Part of a small language model's weights.
Size: 12 layers, width 160, MLP 640 GELU, vocabulary 8192, 6.33M parameters.
Training: a variant of SOAP for these matrices, 125M tokens.
Each number is 200 + 30 x the weight over the matrix's rms, rounded and kept within 0 to 999. Layers, rows and columns count from 0.

# layer 8 MLP down (transposed), 640x160, rms 0.305, rows 535-578, columns 0-79
191,270,181,179,210,174,154,211,136,195,253,180,213,185,239,192,266,205,248,241,178,269,210,201,188,200,231,185,218,224,237,161,220,216,229,229,220,212,185,191,221,182,224,210,148,234,203,212,212,155,178,268,203,133,238,179,221,216,195,165,176,190,202,181,179,157,243,193,203,217,184,258,211,194,227,203,241,170,209,163
233,201,233,179,191,198,211,213,187,126,214,212,220,140,221,243,194,130,229,214,211,184,226,198,212,193,184,235,197,200,202,225,234,201,214,192,207,208,243,212,233,185,197,170,202,178,193,158,190,210,187,216,234,148,161,212,199,156,224,208,213,169,206,163,160,236,167,239,188,191,232,205,214,218,246,208,173,230,177,233
180,192,195,165,208,190,186,173,175,180,215,185,208,225,197,156,206,203,124,259,230,166,184,122,222,202,202,197,243,178,194,173,190,167,231,251,207,146,212,140,235,214,197,170,211,193,228,195,200,149,191,154,182,214,210,175,240,155,194,245,257,154,144,239,183,174,207,182,191,227,207,191,208,160,183,216,188,224,208,257
184,176,194,189,171,208,182,177,183,212,158,197,196,214,208,181,178,255,200,202,182,224,202,178,289,260,163,229,188,204,171,182,229,180,199,235,188,240,191,169,177,187,190,232,162,158,228,216,161,203,206,152,200,224,168,223,155,150,228,179,172,217,219,197,206,186,155,195,144,205,207,200,199,180,228,183,241,213,193,187
154,171,162,233,271,160,162,193,220,176,221,111,197,182,218,140,220,192,158,175,215,215,226,240,199,201,193,197,141,197,167,166,176,191,168,170,202,166,176,191,184,177,157,197,180,196,214,201,194,142,173,224,202,204,156,192,211,237,215,224,243,208,184,195,216,179,197,166,237,173,238,185,224,194,160,177,217,268,190,223
265,139,201,239,186,157,217,182,106,217,200,183,154,200,208,179,204,148,206,267,196,191,247,199,205,204,198,243,184,235,113,164,205,150,212,184,221,144,173,261,232,225,163,169,156,199,196,235,145,286,198,189,212,236,178,215,229,178,129,207,145,180,185,206,162,214,177,232,251,190,242,207,148,209,211,233,167,217,147,167
164,224,230,154,180,198,245,152,161,194,213,238,234,188,272,239,135,148,173,205,199,155,159,175,224,190,207,208,191,155,236,215,172,184,233,161,255,191,209,189,173,208,279,162,157,150,191,189,204,242,224,207,200,221,229,211,157,149,253,233,252,223,181,202,256,210,176,235,167,260,199,192,207,152,181,225,238,231,221,207
211,204,226,147,258,194,145,202,208,172,198,217,167,217,190,217,200,175,239,231,192,187,148,225,181,224,212,135,205,197,248,189,200,232,205,202,142,155,200,228,110,200,163,178,245,227,161,195,186,195,193,218,252,154,219,152,186,168,180,199,189,146,202,247,177,194,207,175,166,182,174,207,230,131,244,196,188,197,214,198
199,199,224,235,149,222,215,190,196,182,143,181,176,178,220,254,204,199,185,178,192,207,235,254,205,231,247,142,191,163,246,224,195,231,157,199,226,158,197,180,247,242,263,245,212,132,178,225,136,166,189,201,207,193,262,228,208,198,200,193,204,190,227,148,248,195,191,225,241,243,222,200,189,213,243,252,150,219,157,154
206,145,166,183,192,215,208,184,196,230,175,147,240,210,187,201,169,247,176,232,178,191,223,136,161,186,164,208,164,159,243,225,235,217,224,224,179,206,194,198,216,217,242,207,101,193,190,183,214,231,164,154,134,234,183,187,206,181,197,194,188,218,216,239,204,214,227,278,203,229,188,174,159,213,202,200,238,208,187,191
184,188,250,183,230,221,214,187,213,226,216,184,226,248,239,230,193,182,151,218,166,208,189,200,256,199,183,201,222,184,199,251,166,230,203,209,205,200,205,225,205,190,193,248,201,219,214,185,193,172,176,177,186,181,204,214,252,174,201,175,217,224,196,145,244,219,220,184,202,246,229,183,171,180,248,203,212,248,192,219
174,180,205,208,224,202,199,191,213,163,189,178,164,179,202,204,223,199,182,212,205,225,209,248,214,189,190,180,192,211,185,194,249,220,230,196,249,174,205,216,206,181,143,195,187,210,164,201,169,196,256,151,159,227,184,168,163,204,241,219,175,190,168,168,210,203,205,222,194,219,206,184,210,192,246,207,121,213,198,235
208,217,211,225,213,228,185,196,156,179,207,182,203,168,272,215,216,191,212,194,171,219,222,232,204,202,237,148,220,207,234,220,193,196,167,207,233,180,147,184,217,213,203,144,186,196,190,181,243,228,154,279,246,255,221,217,237,168,209,232,209,205,222,169,178,209,178,169,194,188,220,162,192,176,216,201,161,274,232,165
194,204,179,237,213,215,216,219,199,140,207,169,213,194,221,228,183,207,199,180,198,229,196,219,211,189,212,181,194,203,161,173,223,188,165,201,250,196,198,216,219,223,210,204,217,162,163,230,178,224,223,239,198,207,190,147,195,171,182,235,170,263,212,179,197,199,180,152,227,210,203,187,263,204,175,189,183,250,227,228
210,192,219,227,195,225,216,236,170,195,213,209,196,155,184,171,172,200,232,232,100,153,182,178,198,210,230,129,196,193,202,168,177,191,177,157,176,250,226,184,199,145,184,202,200,253,224,205,178,205,213,114,184,229,169,125,165,179,209,195,170,170,199,213,171,173,207,243,254,205,184,170,218,255,205,147,168,225,203,197
201,160,221,184,148,182,192,243,194,226,180,128,219,198,172,201,211,186,230,249,156,178,221,199,197,159,150,188,220,178,208,178,221,206,182,211,188,200,205,183,180,194,227,207,212,184,186,201,235,195,156,151,228,176,186,222,139,200,181,171,218,171,151,242,193,174,197,211,189,186,186,143,175,194,205,198,264,192,169,201
181,202,217,178,156,213,203,213,172,208,207,156,173,195,197,172,199,179,190,201,191,222,148,200,164,164,161,134,228,215,225,173,184,157,175,194,215,204,203,209,206,244,198,176,188,199,200,171,190,187,135,177,188,223,178,223,256,220,156,177,227,190,227,220,160,201,166,232,219,203,259,233,177,184,175,196,214,197,172,213
226,223,186,156,163,173,178,216,190,205,185,198,149,183,162,211,146,169,184,216,168,224,234,182,224,202,201,163,170,185,161,193,213,208,219,183,181,203,145,204,200,200,243,209,195,261,195,199,225,240,135,253,186,190,186,224,155,207,153,244,176,199,292,270,192,205,146,276,226,182,121,208,252,185,182,186,208,217,204,186
165,166,213,231,121,222,159,172,242,199,173,277,188,218,186,187,167,225,223,185,207,173,200,170,217,259,217,189,219,199,196,209,187,223,156,197,202,171,212,238,183,179,241,204,208,214,191,180,189,187,150,229,276,178,197,194,232,202,207,227,183,229,255,193,185,211,149,284,160,168,201,230,237,229,161,212,176,179,223,159
244,201,145,220,184,165,226,179,249,163,233,173,160,226,188,201,287,211,221,238,221,201,177,187,241,223,198,109,190,198,166,256,183,207,249,216,138,240,176,200,224,180,148,206,172,236,178,214,196,199,163,232,203,190,217,192,205,237,202,167,226,150,279,203,231,258,234,179,244,209,229,186,229,227,197,155,151,192,191,182
264,137,175,191,137,192,167,209,220,201,191,234,212,123,181,169,203,218,195,202,214,203,208,215,186,177,217,195,154,203,140,224,215,217,151,217,213,184,231,204,235,133,188,186,215,205,223,212,189,196,189,267,207,214,257,174,160,232,220,209,189,208,200,181,196,200,168,217,169,255,195,222,206,201,211,217,202,216,150,247
229,213,206,166,173,215,149,222,239,167,238,239,243,192,204,211,198,206,157,179,163,231,155,188,219,198,211,171,164,196,219,220,166,153,169,193,167,188,161,198,193,162,211,183,199,200,167,203,219,199,190,194,180,221,199,177,232,189,110,166,180,268,236,199,197,168,140,256,230,223,209,199,220,201,149,197,228,231,257,181
211,202,165,164,185,197,233,129,221,228,188,179,178,163,208,204,204,244,210,227,185,168,164,228,209,140,215,184,190,245,163,180,195,201,203,209,211,173,174,183,184,192,206,209,173,251,185,203,205,185,211,189,200,255,207,171,203,237,205,267,174,191,191,199,202,214,209,212,212,191,175,161,193,216,191,196,205,236,209,189
237,195,171,105,206,270,201,193,203,221,208,164,144,241,187,188,152,199,212,223,282,220,232,199,244,189,198,181,262,222,236,119,163,259,251,163,209,201,251,206,228,176,274,178,148,198,225,227,141,236,206,176,202,209,165,194,209,174,226,209,188,262,195,195,225,217,193,197,250,222,212,255,161,224,188,150,239,204,230,180
201,216,187,209,209,206,211,218,214,195,200,189,208,203,138,202,173,239,222,261,253,193,198,221,151,156,226,263,165,201,249,190,280,196,172,164,196,260,173,210,207,163,137,262,215,228,191,167,208,174,229,178,183,195,134,197,150,213,176,169,204,249,188,205,223,216,179,183,178,213,211,260,210,189,227,237,231,176,202,260
192,186,183,252,210,166,211,176,197,175,173,252,214,145,212,178,265,192,216,223,200,182,147,197,247,210,196,218,236,202,193,198,243,184,157,169,251,199,236,229,193,174,198,153,236,144,210,209,145,202,230,173,247,206,223,196,148,201,250,238,206,173,158,240,191,209,226,246,189,202,208,142,191,192,199,200,242,186,218,196
200,208,198,233,221,213,201,179,198,186,202,153,229,153,196,180,206,141,226,259,181,183,195,226,211,241,201,175,210,130,204,230,191,208,211,257,182,168,196,170,181,276,201,176,180,201,192,189,225,241,199,217,270,174,221,214,189,186,245,195,175,199,183,215,193,201,185,204,232,222,229,186,198,182,179,228,206,238,211,164
201,182,212,180,167,203,175,270,218,199,207,148,202,173,187,209,208,200,224,239,203,192,207,168,213,174,191,119,230,217,170,256,146,231,250,182,223,202,257,170,185,238,158,184,188,230,210,184,183,171,218,183,169,186,151,259,234,222,225,213,306,174,182,231,180,185,189,266,202,177,172,254,216,210,199,191,191,188,211,200
182,194,166,211,198,228,154,207,176,183,180,226,228,246,202,159,240,198,183,225,240,201,177,206,166,195,212,212,240,236,203,151,231,198,153,231,207,194,234,165,186,169,161,185,194,199,234,225,208,160,121,185,208,197,199,171,221,256,195,194,129,224,237,212,202,222,183,217,197,190,262,225,192,235,161,207,243,209,153,205
226,196,217,234,203,174,185,231,190,256,143,214,190,159,242,221,259,212,205,209,208,206,219,154,150,184,187,150,200,148,152,174,249,195,193,176,200,190,233,214,255,175,201,205,202,172,205,197,172,202,233,200,221,222,182,155,187,187,218,176,115,269,191,244,195,225,239,247,228,172,150,168,188,151,197,242,162,181,228,183
185,154,182,245,216,174,228,213,222,230,180,198,252,215,175,203,156,226,189,216,206,202,193,239,224,191,185,215,208,198,200,214,209,162,292,199,212,209,225,196,189,200,169,240,207,147,169,200,231,202,198,294,234,184,173,219,210,166,162,216,164,160,190,230,219,187,183,213,153,194,193,246,179,193,150,190,222,198,186,213
232,168,159,260,203,217,124,201,204,193,228,191,212,202,175,217,182,188,160,206,172,167,223,233,86,209,185,168,249,220,166,173,212,189,192,192,232,179,146,186,176,219,173,177,225,190,192,164,218,163,173,246,218,212,222,225,184,187,222,190,146,189,210,235,163,164,202,172,194,188,226,187,175,184,216,211,263,197,181,176
209,189,188,182,268,181,199,206,205,160,192,221,216,206,196,197,137,223,198,270,116,245,132,159,232,259,187,188,231,229,226,175,187,194,182,212,188,221,213,206,183,183,208,209,209,231,138,208,209,197,212,106,212,195,158,179,159,180,189,201,170,179,212,199,202,170,203,98,171,171,212,258,188,173,224,222,199,220,212,192
215,176,204,166,253,178,204,254,251,210,200,234,239,197,213,190,197,181,229,214,242,211,163,253,110,149,236,138,200,129,186,204,211,212,225,205,126,191,230,146,214,146,222,207,212,217,192,208,212,211,259,210,241,240,191,256,210,184,215,224,205,239,159,157,257,217,230,228,228,228,185,149,194,191,171,190,233,182,195,205
193,217,191,236,213,215,216,173,175,203,170,246,159,188,162,177,165,205,194,212,209,207,144,198,223,259,174,191,173,255,214,199,163,174,194,145,203,232,185,205,231,169,231,214,222,235,245,221,184,237,195,218,220,150,124,140,163,208,197,221,195,163,154,214,222,173,208,174,161,208,234,224,172,186,238,199,171,145,196,185
228,155,185,208,175,216,167,192,169,171,234,170,217,192,211,149,204,191,188,155,200,132,253,211,250,210,275,264,234,206,176,188,264,256,213,213,225,243,150,161,245,209,237,198,201,219,179,160,194,231,199,178,167,280,205,196,223,197,232,243,240,207,205,129,176,191,143,183,223,160,164,215,229,217,189,220,218,160,271,169
212,229,227,233,212,232,193,186,143,173,219,239,248,239,227,223,249,207,163,244,200,235,218,174,175,148,210,190,171,206,185,208,218,198,187,215,188,221,260,193,228,165,153,188,183,223,157,190,243,204,214,157,230,187,177,204,255,205,199,236,202,215,240,200,254,241,188,259,184,204,213,186,182,176,230,243,233,211,165,162
180,224,185,225,184,211,186,161,205,204,219,181,190,201,180,207,205,188,146,204,192,136,233,179,221,190,233,179,192,213,170,213,158,173,199,203,221,182,193,183,173,198,180,196,147,216,184,189,200,171,189,153,205,130,232,187,206,279,178,214,205,177,174,239,201,169,169,148,225,209,195,220,154,122,228,203,246,183,178,158
168,191,217,215,270,223,199,181,189,185,223,181,267,191,186,230,228,193,206,174,139,177,261,220,152,257,196,217,242,174,195,188,197,196,148,209,206,224,230,170,167,219,231,198,184,179,214,182,196,232,213,198,226,161,211,198,218,233,214,164,155,139,188,201,193,200,245,188,212,137,174,193,243,206,206,266,230,202,222,200
133,214,201,199,193,228,196,177,208,146,180,202,150,243,192,165,138,189,194,215,203,220,197,132,192,184,211,170,166,159,241,218,180,230,209,211,200,203,162,227,182,196,252,186,221,219,224,184,190,173,208,242,181,247,196,183,217,246,190,215,181,171,206,203,216,184,230,190,181,239,210,194,189,191,171,205,227,218,219,199
178,208,195,218,261,177,205,183,149,198,239,197,197,185,209,197,214,147,214,193,245,186,182,232,184,173,231,185,212,220,157,188,220,199,203,214,202,233,225,194,205,232,236,181,184,236,185,179,171,182,209,166,191,180,224,305,173,181,213,181,198,196,168,199,147,158,178,219,228,177,253,185,172,215,218,185,189,228,292,257
184,119,166,207,213,190,192,190,238,190,206,178,230,166,164,230,195,196,218,200,211,192,189,194,177,175,244,240,141,176,194,235,199,210,233,208,186,245,199,167,169,205,153,154,204,194,196,237,183,196,216,201,208,167,200,204,164,210,168,238,202,192,186,161,229,208,213,201,220,182,240,207,214,196,213,180,144,196,224,175
235,146,243,144,175,226,197,162,228,217,187,131,202,225,148,167,179,204,178,180,143,193,197,269,279,216,208,198,249,265,181,228,248,288,140,152,229,177,140,220,133,200,191,228,187,229,208,187,160,131,224,187,286,212,165,190,247,263,187,167,277,227,203,234,191,169,136,255,205,142,202,182,204,216,276,173,240,138,219,163
169,217,202,195,210,194,255,198,175,176,170,180,174,222,144,190,215,209,183,185,193,249,195,229,178,180,233,151,260,211,195,204,211,188,136,161,220,218,148,199,207,210,193,184,203,193,190,217,165,193,188,146,188,189,167,197,212,176,157,152,154,270,147,227,162,205,204,176,199,205,203,251,205,215,160,166,219,206,188,187
# layer 8 MLP up, 640x160, rms 0.282, rows 536-579, columns 0-79
195,203,224,200,210,244,190,188,231,233,177,257,154,247,225,235,225,212,195,224,215,219,158,165,199,252,208,280,206,193,229,169,194,200,235,203,236,184,184,130,212,154,211,157,224,212,199,219,235,190,232,216,196,214,187,199,260,212,220,241,222,197,258,195,199,254,198,200,198,157,188,190,282,195,161,220,186,182,162,208
211,202,145,244,204,226,170,229,195,183,231,273,139,196,263,228,205,216,181,221,208,187,194,213,213,192,199,169,222,199,189,167,234,163,191,188,216,166,215,266,209,223,204,120,232,236,242,257,203,161,181,224,256,155,176,169,207,214,133,259,242,177,216,176,132,215,149,176,173,232,201,164,236,155,210,140,158,177,223,156
152,188,206,157,212,195,178,234,188,207,202,194,175,188,165,239,221,196,229,147,199,184,227,173,159,187,207,186,238,209,196,204,218,197,192,201,207,210,213,220,192,208,176,211,205,164,234,159,201,189,166,208,199,159,229,204,188,210,206,188,162,165,167,90,200,248,205,218,238,252,192,136,199,197,170,221,210,234,205,192
216,197,167,181,236,264,237,191,206,204,224,208,189,168,245,204,170,177,266,208,206,193,223,237,229,192,191,219,227,171,232,138,185,225,198,163,173,194,171,188,207,174,161,196,244,191,178,209,205,209,192,225,220,171,212,196,199,139,200,239,228,193,195,217,177,214,238,169,205,191,202,214,195,199,162,151,160,204,203,175
209,208,228,199,197,207,204,233,216,184,225,204,159,229,229,196,199,229,215,207,235,232,196,234,144,185,212,178,161,235,124,260,166,173,214,147,207,206,207,261,199,215,180,186,209,194,168,214,172,199,163,179,199,213,227,209,210,184,194,203,191,118,208,198,206,231,211,159,176,167,199,225,217,181,136,208,117,187,217,215
192,234,155,163,197,241,214,166,220,155,194,220,234,187,203,127,268,203,234,218,173,181,271,169,212,267,215,227,182,180,158,209,191,207,183,198,180,161,151,165,245,214,221,198,217,188,186,200,233,119,227,172,169,225,232,182,299,219,224,170,251,232,215,196,217,225,209,165,173,149,140,253,250,207,196,235,190,212,208,136
253,190,180,174,277,198,166,176,181,244,200,216,203,194,230,191,221,194,198,149,180,250,237,265,185,203,170,190,242,169,174,218,163,204,207,178,170,180,227,296,176,186,185,224,211,224,164,210,194,233,180,243,199,218,156,213,164,187,195,224,294,255,187,130,158,196,174,151,223,188,191,183,179,210,183,234,169,203,230,177
205,246,204,210,224,201,194,268,202,218,254,227,132,152,205,191,214,209,207,235,241,197,234,196,255,247,192,216,174,181,144,166,181,227,165,188,159,180,215,156,113,226,223,205,187,193,237,170,163,220,225,237,222,234,216,185,218,156,153,242,175,195,199,189,181,210,229,237,203,268,215,173,189,253,152,170,172,220,265,184
139,192,158,162,247,204,177,147,220,184,246,140,196,139,184,175,150,187,207,192,179,191,223,247,248,212,185,247,193,231,252,195,184,229,230,183,203,179,264,210,242,221,185,184,187,197,250,197,146,170,234,237,191,185,230,198,203,228,222,178,244,229,199,195,189,208,185,170,249,195,229,176,169,213,188,184,192,216,181,197
186,175,173,191,177,179,210,178,255,206,167,192,173,205,147,225,260,166,192,222,209,223,246,232,202,213,173,238,195,238,227,220,207,205,208,176,149,215,236,194,243,196,216,207,228,211,209,208,224,148,183,201,247,194,217,175,182,197,173,183,208,201,188,141,220,184,237,219,182,186,164,206,237,206,250,188,215,197,185,209
232,214,216,172,179,234,191,185,209,234,206,208,201,211,208,239,217,230,209,195,263,179,191,185,235,163,197,260,172,184,221,227,228,226,205,154,166,175,221,169,223,192,163,171,210,216,184,214,217,176,212,182,219,187,202,225,218,201,168,158,223,230,243,194,169,180,196,161,207,202,219,242,228,168,215,202,189,155,186,186
156,198,176,211,209,217,184,150,184,236,161,170,190,209,134,197,237,248,211,126,222,201,157,178,203,210,222,209,170,199,229,210,227,270,218,195,156,273,187,213,237,210,207,222,203,191,211,214,199,175,193,208,203,192,200,213,213,234,189,225,161,186,241,205,225,192,237,205,214,234,217,144,208,223,233,154,225,206,222,204
223,243,177,185,202,153,201,204,258,200,249,181,164,231,254,269,171,208,255,186,273,233,218,176,205,243,178,218,207,201,172,170,208,208,192,216,162,212,177,186,177,186,174,214,232,176,248,190,188,203,219,227,215,220,215,174,198,188,169,204,227,218,186,227,219,180,202,135,170,186,192,192,198,194,115,201,199,203,158,212
156,214,157,219,189,156,211,159,212,189,200,190,200,196,194,206,164,229,241,224,230,214,191,220,181,163,183,231,184,237,188,236,187,205,173,203,193,231,212,138,189,247,218,211,182,214,156,209,255,197,167,206,194,219,206,150,221,158,190,196,182,175,214,190,177,233,213,203,231,179,148,181,196,193,248,170,192,201,160,199
191,174,210,167,168,137,193,220,225,202,221,204,183,214,181,169,180,187,208,208,177,198,207,190,194,205,175,219,240,183,231,192,220,191,189,189,146,223,195,171,187,218,234,213,145,241,163,211,190,194,186,156,189,152,240,199,186,209,159,212,237,171,201,178,193,206,182,208,201,140,176,187,199,220,185,247,202,194,195,242
200,194,183,204,210,164,188,186,220,155,186,250,229,207,191,203,226,276,223,168,216,162,219,172,233,202,197,242,187,202,208,224,180,230,203,218,200,158,194,209,211,176,208,262,169,174,152,181,189,203,243,234,217,142,194,181,146,156,166,173,184,159,173,159,253,195,179,166,183,240,180,151,234,182,191,219,168,246,198,177
231,176,164,215,205,238,192,285,224,234,210,177,234,236,200,223,197,186,139,230,231,187,199,168,181,215,188,261,229,215,208,197,194,191,189,225,211,196,199,267,237,147,252,209,184,174,150,234,195,175,235,224,214,210,211,213,200,201,215,180,244,179,207,186,195,219,127,148,198,147,190,235,211,216,188,164,179,243,134,221
177,238,178,262,191,225,236,204,203,164,214,168,234,152,203,198,213,191,255,213,176,210,199,249,170,212,143,241,205,202,217,193,172,126,199,214,168,192,212,216,257,183,160,224,133,222,175,135,205,199,229,208,174,189,202,193,190,177,183,201,229,167,140,200,223,156,234,159,225,178,242,220,211,249,233,156,210,211,167,202
248,219,221,205,246,251,191,167,191,139,189,198,223,202,219,141,230,180,172,173,207,247,179,224,176,174,231,180,249,196,216,238,181,243,127,188,240,217,176,255,240,200,225,238,203,210,192,226,217,247,183,202,171,233,212,178,214,197,189,162,174,230,241,199,165,257,185,179,259,244,215,215,183,145,186,219,172,208,159,217
198,193,209,135,194,189,213,150,191,267,189,215,204,145,210,212,185,196,201,203,179,175,243,155,194,198,206,193,194,255,229,197,218,148,183,192,214,185,186,214,180,216,289,173,196,266,195,193,227,197,188,167,175,146,153,192,204,254,197,110,213,170,221,247,265,181,223,243,200,205,245,188,198,199,180,187,149,262,191,215
177,228,211,152,172,258,211,230,114,179,200,211,204,227,195,209,196,193,246,175,167,187,217,180,191,213,190,164,189,123,181,278,146,259,179,228,234,175,215,256,199,231,232,221,244,220,191,221,235,231,185,151,173,163,246,217,249,249,234,248,238,253,211,189,228,154,231,120,180,125,152,210,250,212,216,197,198,237,202,210
191,154,194,140,203,239,227,217,191,184,213,172,180,166,234,179,175,223,194,215,185,179,209,197,165,207,183,189,185,174,201,185,184,199,213,247,184,219,183,188,229,206,186,187,169,171,189,224,169,156,214,203,157,199,232,220,218,228,149,167,161,183,181,214,210,217,204,165,240,200,196,204,189,156,216,244,186,181,205,207
243,208,188,194,268,192,202,189,204,185,215,227,165,185,235,214,170,184,228,178,243,182,170,156,165,192,192,222,228,246,199,197,233,207,217,140,147,157,239,216,214,184,208,159,267,208,172,208,227,214,174,208,235,191,175,158,235,184,206,228,210,191,244,181,190,133,186,187,279,185,201,193,209,196,243,184,213,223,230,200
225,205,182,196,208,194,230,190,177,176,192,232,164,166,185,173,231,214,221,159,201,174,140,246,177,139,173,189,186,230,201,247,229,207,161,196,171,230,174,233,200,200,164,206,252,123,219,164,113,187,242,184,199,206,223,193,228,205,185,207,166,273,214,176,211,246,254,164,174,208,187,204,179,199,207,190,224,171,237,278
228,153,173,222,159,193,252,190,195,188,203,194,213,209,207,210,216,188,218,229,209,160,172,278,176,230,217,215,240,237,236,192,193,226,163,206,195,218,172,199,178,157,123,210,171,260,162,192,170,231,186,233,183,196,209,174,199,210,132,187,222,246,184,172,231,224,186,182,188,216,203,207,173,222,216,188,197,218,236,190
197,176,205,158,173,197,244,178,212,236,223,187,142,232,189,217,181,181,219,175,176,219,189,193,212,187,258,169,155,185,195,185,178,189,207,189,166,146,208,142,181,205,224,212,189,241,234,235,160,230,201,180,166,165,214,219,210,227,244,188,220,228,238,205,187,227,144,108,253,190,167,202,184,241,218,203,180,157,185,203
157,202,215,188,175,171,226,179,223,219,175,233,175,175,176,230,215,216,243,182,174,229,143,209,163,183,181,188,175,226,188,150,155,221,175,253,243,234,152,189,214,209,221,162,211,233,190,210,168,188,201,175,206,197,173,188,217,120,184,256,212,213,189,168,265,176,210,198,215,210,263,174,222,239,144,160,178,221,162,200
239,246,199,225,184,193,224,235,176,224,198,192,223,167,181,231,126,227,179,186,132,165,174,184,224,196,198,173,224,172,211,199,212,218,246,192,183,202,217,179,187,178,236,165,176,187,181,208,202,190,229,199,195,152,175,198,189,216,216,192,234,168,170,174,192,227,212,172,191,212,178,191,198,175,197,189,242,194,197,215
158,229,201,153,206,206,205,208,216,180,212,231,173,200,186,196,231,206,228,215,151,180,212,164,259,189,281,179,257,205,267,174,189,228,183,217,214,181,163,195,212,190,199,220,179,207,246,216,198,185,204,236,229,162,175,199,201,180,187,237,220,207,227,197,189,165,176,212,242,158,134,260,184,220,216,190,202,159,210,122
179,220,245,223,178,200,187,214,159,160,181,193,171,191,211,210,160,152,135,147,199,155,177,234,198,265,196,168,193,192,177,202,146,223,163,226,203,217,198,165,226,228,189,226,221,168,200,155,189,168,221,184,249,254,256,162,249,221,233,212,191,202,160,177,226,201,198,154,234,168,157,167,254,199,225,229,194,162,174,214
233,196,205,193,217,209,177,175,211,213,204,211,201,147,197,189,182,221,201,217,212,161,187,176,248,188,230,165,210,255,252,195,183,208,258,196,176,206,204,229,219,171,224,207,186,234,206,158,222,233,192,253,159,136,195,249,217,238,159,225,194,198,245,212,219,180,289,173,182,165,183,197,188,196,196,192,160,196,163,201
234,158,189,128,181,190,218,174,153,172,208,224,209,147,187,197,205,207,209,188,220,265,260,220,261,226,185,249,164,210,217,173,212,204,183,220,170,180,230,171,249,143,223,174,234,233,123,204,166,188,221,240,189,199,224,160,224,189,232,189,170,253,186,166,207,224,196,186,183,189,172,214,207,200,180,261,205,154,165,134
195,257,177,220,208,160,215,284,168,171,198,235,190,198,264,177,113,256,221,201,263,215,187,176,238,181,202,256,234,270,218,165,206,223,234,190,178,173,197,169,221,221,203,170,231,208,174,139,187,218,162,226,179,271,200,190,174,227,181,209,209,205,187,245,174,257,235,170,212,183,145,214,202,221,263,200,231,204,163,192
189,225,169,218,219,205,176,229,230,208,207,241,228,207,195,230,166,206,208,201,215,214,246,212,259,220,243,191,148,163,154,232,253,235,181,223,262,166,222,202,231,141,207,198,160,152,177,230,167,173,214,186,144,207,237,230,216,226,210,177,183,229,216,230,190,225,169,196,190,180,153,225,223,195,208,181,237,244,191,135
211,215,221,197,163,140,286,208,135,240,267,233,188,190,277,222,237,187,145,188,240,198,202,174,188,189,249,205,208,225,180,175,243,172,157,187,179,136,232,195,181,249,249,216,201,232,186,204,149,193,199,236,180,210,190,273,227,160,185,224,234,154,217,207,168,196,148,218,224,213,195,231,242,257,152,200,121,228,189,198
185,201,228,230,201,196,205,242,226,169,186,220,189,198,214,195,246,192,205,206,290,168,157,245,206,233,185,238,192,212,197,204,198,220,274,182,244,239,181,198,217,153,211,155,189,171,172,203,178,191,196,207,245,241,196,229,216,182,191,249,255,157,212,226,169,236,118,208,224,182,167,197,231,208,192,219,135,226,161,186
219,190,217,180,159,195,191,216,154,205,190,173,211,208,227,244,180,195,240,175,209,193,176,130,203,145,194,181,165,213,240,206,143,201,197,179,165,201,176,229,248,185,216,225,190,221,197,205,188,254,180,187,238,228,207,144,186,214,224,190,251,219,201,196,154,219,151,239,171,184,198,183,207,165,190,192,211,183,207,164
191,161,201,194,199,215,205,216,153,252,158,223,178,197,232,182,171,200,165,213,200,206,183,188,177,184,153,246,202,167,196,226,243,184,205,204,176,181,180,233,230,185,177,236,197,212,245,200,216,143,166,206,190,233,202,200,113,176,142,190,194,206,221,210,179,206,194,142,240,227,189,211,217,211,204,182,192,160,266,222
193,215,185,187,199,191,212,198,258,215,194,175,206,174,227,199,213,246,186,223,218,218,228,145,208,223,201,236,184,220,212,157,165,188,208,156,171,221,274,149,163,219,205,191,154,191,208,212,196,194,179,203,218,232,245,178,217,186,223,156,187,174,179,197,217,182,220,189,160,181,177,166,194,220,158,181,138,140,212,192
199,216,157,212,202,199,143,225,239,197,248,219,201,213,244,198,225,201,157,168,181,209,193,196,193,202,209,196,208,177,199,175,169,227,176,154,222,190,197,141,242,191,195,194,183,202,204,174,248,224,212,213,217,234,180,208,132,178,207,226,190,175,209,200,211,179,208,194,196,237,202,224,236,229,191,161,198,192,199,193
230,214,192,234,194,213,223,216,156,169,216,200,214,183,182,164,187,187,210,202,208,197,224,235,200,186,205,195,256,272,128,194,180,213,164,164,185,220,205,200,168,214,159,189,182,246,182,183,216,195,208,211,183,217,204,207,245,175,217,125,249,216,193,206,198,249,199,161,147,259,205,172,231,176,207,179,188,201,180,199
179,195,161,168,200,189,216,259,229,181,219,184,220,186,234,183,157,203,186,160,200,217,197,263,280,179,190,146,191,286,226,175,195,208,163,224,157,179,172,212,163,243,220,151,245,198,257,253,250,213,192,183,293,229,217,216,219,264,272,136,205,243,202,196,111,227,166,181,177,205,181,259,159,258,201,171,166,166,184,242
201,164,193,148,154,157,254,167,191,216,231,203,210,189,169,217,251,173,247,244,173,144,209,202,220,166,179,238,221,178,179,237,182,222,173,158,229,223,161,204,235,242,114,217,204,229,202,208,208,213,169,222,161,237,200,221,159,192,173,225,193,178,221,216,227,211,208,164,172,198,219,242,228,211,203,202,190,198,205,192
182,172,169,186,178,172,192,203,151,195,242,197,213,195,247,198,237,235,206,216,133,204,182,255,148,166,273,142,222,152,163,156,204,288,158,239,214,202,274,211,151,181,187,181,183,192,226,219,163,152,212,238,173,174,201,180,257,200,236,191,254,199,233,124,193,160,242,208,193,213,242,173,204,208,204,208,190,236,185,228